config.toml
n_layer = 15
d_model = 64
n_head = 2
n_kv_head = 2
head_dim = 32
d_mlp = 256
vocab_size = 8192
activation = "tanh_gelu"
norm = "layernorm"
norm_place = "pre"
norm_eps = 1e-05
positions = "learned"
qk_norm = false
attn_scale = 0.177
bias = "all"
tie_embeddings = true
parallel_block = false
init = "orth"
init_std_qkv = 0.0752
init_std_o = 0.0137
init_std_up = 0.0752
init_std_down = 0.00686
optimizer = "muon_variant"
lr = 0.0053
lr_mult_qkv = 0.7
lr_mult_o = 3.0
lr_mult_down = 3.0
beta1 = 0.9
lr_head = 0.00693
grad_clip = 1.0
warmup_steps = 200
schedule = "wsd"
decay_fraction = 0.833
decay_shape = "linear"
final_lr_fraction = 0.05
batch_tokens = [8192, 16384, 24576]
seq_len = 256
doc_mask = true
z_loss = 0.0001
train_tokens = 91780000
steps = 6225
dataset = "wikipedia_en"
Each number is 128 + 32 x the weight over its row's rms, rounded and kept within 0 to 255. Layers, rows and columns count from 0. Numbers have three digits each. The size before them is the row's rms in percent of the matrix's.

# layer 7 MLP up, 256x64, rms 0.197, rows 222-255, columns 0-63
086:143132020139141138174122115051090109129078101168136076116189067144172088151114108122121120148108128142132126140155161123149154166144147128131109150084111159115062146117132159108161116124064159
081:133083102131111200149124080115149105149111128083123097116172110079146111127108123087091173223135142067158120191115071140102127158117133129140163128088110119068107128094097102178145176132126118
099:162151119061118107160145084147127133129105152155105089124120163160225127087076128124129106140161126153192175106068144112160094144103118158062078107133167130127119104102168078106119116145101086
093:198131059144164171120153144086104141123155122126114155106136079153132152151121171141112132140161168125092120158142096174075180103116175072119136026110115142142132151102126098119146141116050135
089:084136076083124121095124059103137114209094117118130104147119082115089140088116124079126095149167134144128157144132079156152178129074120112137142195103172122159124125168128099184171099190152134
109:137101119122117122140100117144147123142150153083149166117155129138169123084140092179146147158153091084095089125103205072140105159088110117115098145183099055099123096133109163192165180114150196
085:127114154093170041060170142092130127148120064162130116136131158162119125119110113157144088166151123159184136130120195156048114090147150107116087096158125075131101144089140097132125174130121168
111:100145125135114080125165191131112128091079097127168123129152142174181126156117119139098166094129088101091110160115157085097156104139155134102062179169091126116078143116167108186168080121056143
113:180198105167163139085158143069149177125120159141124139128176123153106074121127172104145179091173129143086133196119103104110144136119186110140107106168107116108093155091120157111197124094159166
112:111154182136148137182143173124124088099109146103142154101126120068163085157104138069112158158138165095084097160066105139094140107122120102141153119174108090161100149142153067210153153187135123
096:137108106074118157210179147162152121130102142106139127064124170134061133142116089171119085159155067160109147121141144176118088086085142142127140116099107095061104110083107122118154081163114094
090:165120152105136057103155166075138150101164083148152143127100128130173109086111209111091141168161145118074112112135141104113113101141151083153192135128064194147158176130090127153153147092140115
111:087165109132101165102102105109132123103149187156146137108088071150131128163092097112148224110193179159104099111091154144138099090101159169131110114119141070163117126099082107129186084140106116
104:170126142154127093090148143129192093094166126123207060158114120130144114185187194112113115077087087117161150139133103158187128116108120151119174085123076151110149119136097081126112112143158100
111:132124095074089093093146132138160097149139114151140103139146064163092173158139084137162099128122095094173137106137150038075136109085179198121144111100054161140139099107140155138103109140136161
101:144124116100126106103125080112157145125140139138130141153085149129078149120130107085164119111142184116090123123076152097109162179069170108138146058193137136100071172147134125221176092148122163
096:110162097065158144096127121096126089125100118131080111123161168157159131105176077179102155120125080178154123088134122110165127162128126135118100081075060082142117081136179186103118126193131150
121:173100077122122121170140130128186079112169147122139103128146137139093138158177160149122081161137115128079093100173121115096115175142114089136115173157139126145112099154000156103167095102151119
088:150155135101101108099132160117140113097091133179121166097099142132088121054124102157166164120124083102169139114139169095120080134132130143140123168161078053143088185115167108163109206127118191
095:158125091113139113192060177184157080099122152136179160139126074148146157156123097168110100103061099166116121118130145107169099151130111118155103091143103136080203116091096124161141136161108176
112:173165054139133148149124113146129115103123104156182075170147077107178145100128140137098175124132155100122141166146101108109188144163149150121105092102106086163091090081131120200064147183118115
093:073181093195139174137156167143136155133083121132154159095139109099138131168152166124117097089070060098087134105121115109122183069100155073108153148118143121174120171148120169170162123124115170
109:055127112145152154070180130094146127127125180062082152118146178162154125113194138143132147152163148093128121160106117067159101134075126086157118101093158118130090189091143096171169104132137126
093:106107102049149175198127108100125126134128168124070091117191128091099150111130101154117124132152104131120078111136130153146130174068133099074120169085121119156168083196148107099132161157184137
088:177164164145165137160170171166127146090123101088200119098175175066110160116106106152127093115131188091122147090131087078126069147111126095120137127093144172112163077130144144160151182114121107
087:106129119135149125163152082101113150096124113138141177087219120095150150095138127155179132120147084105112180083165117109162134144181126114162132166160133134175220137075127179131077155121138101
114:163092083075121124086123163094142166155137123128121137200127139094165116135075058120103109129104141096129168113117134102181101120109159161103156201156061148179117127083117094163150138114135188
103:130133113084080107097148119108177124123095210148162050145149126198135125128132127123144102119091124140127190113156141176143110109080168153125085115192105126144115138127140054160128153141077076
098:160075053084147130134104102086134113076105152164104125158076129141108133164125114191152174101090158094101127139113137078141185134136133156145175111131110151115108206103075178122140152183121131
107:209123090116131200113154162120099103058096118098178100113169110105116106167121120068113147080091119080113146175120089142124206124111129128080128102115123138134116099156081149150115173151094118
104:097096170139202150107155180112135196097143097192101105111121121068150144100156099076084127111132131086114130084189118160132191114112096076119114156133177077132114087144116114147123121166138121
081:162137142140114103095077159114093106110078161088093123129223106057221166151170081108097107120144146104105081117148159105116144150114144143124147156092122184128177148158139118147116119123145096
092:128103050160154136104138099132147056116066105148115073144122099125165116130110103099134128157134141147168139142123171122145097149208207185099122086135069150149172105111130155128120093095143163
092:152170127122166137145202104100096204145154121133152097135169116127161072148107141095147110143144159126105134100130116151144126109045090076089086145106190133080089098122105066141147131153076114
# layer 7 MLP down (transposed), 256x64, rms 0.263, rows 222-255, columns 0-63
086:102106086187146084156148158178088145153163135116148182125134109114143141095097165140154125145098231135131132138156116136122121139156116095193158131103109046124137105117111147116102121155127034
086:090112156152115130094122119141111113152087090082175176114079192083100140075141127139121145187142193109126112132112117079138099140099174090121142160166059150103144191164146120181130076138125129
094:137116110082149058130138167085134098118112146137114186132106202102166094143066130081136137114118192133169134117128105194153040155118111120095129080103182152116143177150138116128107141116102134
083:113073107124120153117104098119093076139159088174138181113103100111098126136107123099035142158100077133168172117143186153132103131128135084127137092194085198172154154137153150140172096135134131
099:113122160166090097134138114114042145068138102169114125077132137157153107137159150098136182117109096117079138119134194165108164127194094124106164154099135137143166179129106159075077086088122153
111:078136092097126116147106132161102126163135178146176116121130151144114097127160156193142154052175135131099124067098066159110098107106090137063113177119103150149144143200137120107166097136177155
083:150118142147132124146170107090112142100129064157144142123124118173107098146111097153061124150075140148112163098130142102131088070177170159122136096134173143090100155136190154106064130192095203
118:191159121139138129140128102075129087146164136096077159114100156122084103045116162134122109198171127131144111099142065109130178136089098137218156123141160083143142109140152142118081117128168139
144:182108075105206154128148150136136124132070155109119112119125150141077125116135116208156186136083143083081128127065175196178097089118101121107162113087128153146129109093100126161130152113135124
114:124153166133123085156097114153148068040074111119153084109121131165196097156122157137155075176126104144125154100168094155099119084112145142103137191087094161132134115125171190119169147126150129
091:119138134206175120085141122209108134147120156112109159096090141121178154103104102121108112135165147093134076066189118168134078155139122172106143099129131154096128115154089082177091156086109086
077:062097222117083144174065163157130149123152172169145121126159144124167138102156116079084127109147132117142130135120101142184179081117093137168116148182087112078111119100122129064142138138118117
105:143137156131136169056149099144139102078080128156082124144179166119126169145087122105135105111144145091119137121129108133122145179106120070128097188131124127101146152160024158202126187103122124
105:169149146124084084161181149121122153127135133079123129167182111050086110113051128050118134158096202138152115151135101148105122179163146123130098111112168151102116112133147144181103112129149080
102:120150161096087147163140130128069170108124170097117137092164158125102120131127140122141115109138040109105124147066091107177132102083123075136137134200142108106150152163142077195184140173166108
113:079142187066117148161103138105147080146182136140127075102160101125169133179151105104094163150194145100144136140112160148085102119126167106165175092104120079095175102153146114053138147142140098
098:132116167086129142110111102128112120160081114148148168086098090133100123175102092084134082144106164150121073092183095153107127146172124093199145180198162183101123122135136138163121128065159089
122:184134113139117147099184133123087105105090100098047152150107160157099107149142156114150135074189130105117102106125185082114057178076113118161085165115132148172156119112172181121132116147145135
077:105143132155131093093100128181147165151191111130172170121058142172095111154094081113157117139147088151108078100142068113103178109166134148156138192108162139116188164141105096077113110105160134
095:099101159175108143046186135076090184129098100079085133137093201140132144120121127127131120118135137106134142082126160146121135123096160191096143138167177119178156123135166084121147138084146063
111:129142106141120187109183153106094141104111101106111142162161097088155146109123064192140112163164080100101106116155146052125148123139161099136199083163110177160089121092164093174113116109128091
103:093119143152129118142127113075142104106203114174149120131123146144130111057147144111098182098170095148075140140070172126134089191147084118152117182110111127203139114100166147106172118073096115
107:088097132075106088120172151117159147144146111131096154098133101154110119224212103156063131141115109119173112108124154118133057126160170132187103078127120154122115126114169167154114093137105158
103:182107143089129078106102111157138178132159091172154169080108127123083130142110204077117124106131155146150154122113083138116109132157160111157152134079165149082104125055133155130116088075107203
083:121116206131108180071101150170080140109136144132096040143168113104129181127100106145120124142110132123145166137105056145103148138157141096135094142127064110081150098137158084155167190151107120
079:145140133133090138123056097125117078140139170126095083133152127168155129128089142136137099155183092155137153152154091109082219143137150086100142158167161080092075158103144178096063136148140148
130:156150102093098081095170128158167137190161145124156143126154171077144112122043140149105100153127121107110152107067081080197097136122096114124153107154127124141105138152184173174077134147169120
118:122160143133085132113152170121146123162166132094181143113128158060093134133129179069076109157152104117141098143148119103135125133163151051137172134053177158115087107083167183126077117136105160
099:135200149147113125146091154176164148157120131137144145108156089111091112064182085148121089147180111137117090099130042110123146092133148118139120182147185126117132111171149173095107086122054131
110:127071141132147170118135146148105069096132124069143105117055080151159126071164183122128119139104143137162179174071087104146151127148142158110133110182111157169122173151116149151089130089057118
105:127138136095173168070155109137126133068156145128165159136064140136147101110082119136119091213111139116053136095119194153167172120125177133121111133053154107088150118076156133126111156134147125
087:132151166102086102123086128112147128086122157098157146126102133084111137097090148091152153120143124084106039136091127143111182102159068158185137178134105121182156188146082108167163111177136162
087:083109104146146115176096148104165135177129112122124209112072136132141161133101102176164112101072138158123129155127092150070082095119097170149183112065132138128183076127151166158104116168139095
098:182133082128090107140145131120108139076112051093150183180075121149105121107119151129105101139096168092131148090188191158122075158159090112173095130114082143094138130157143169129079149143163143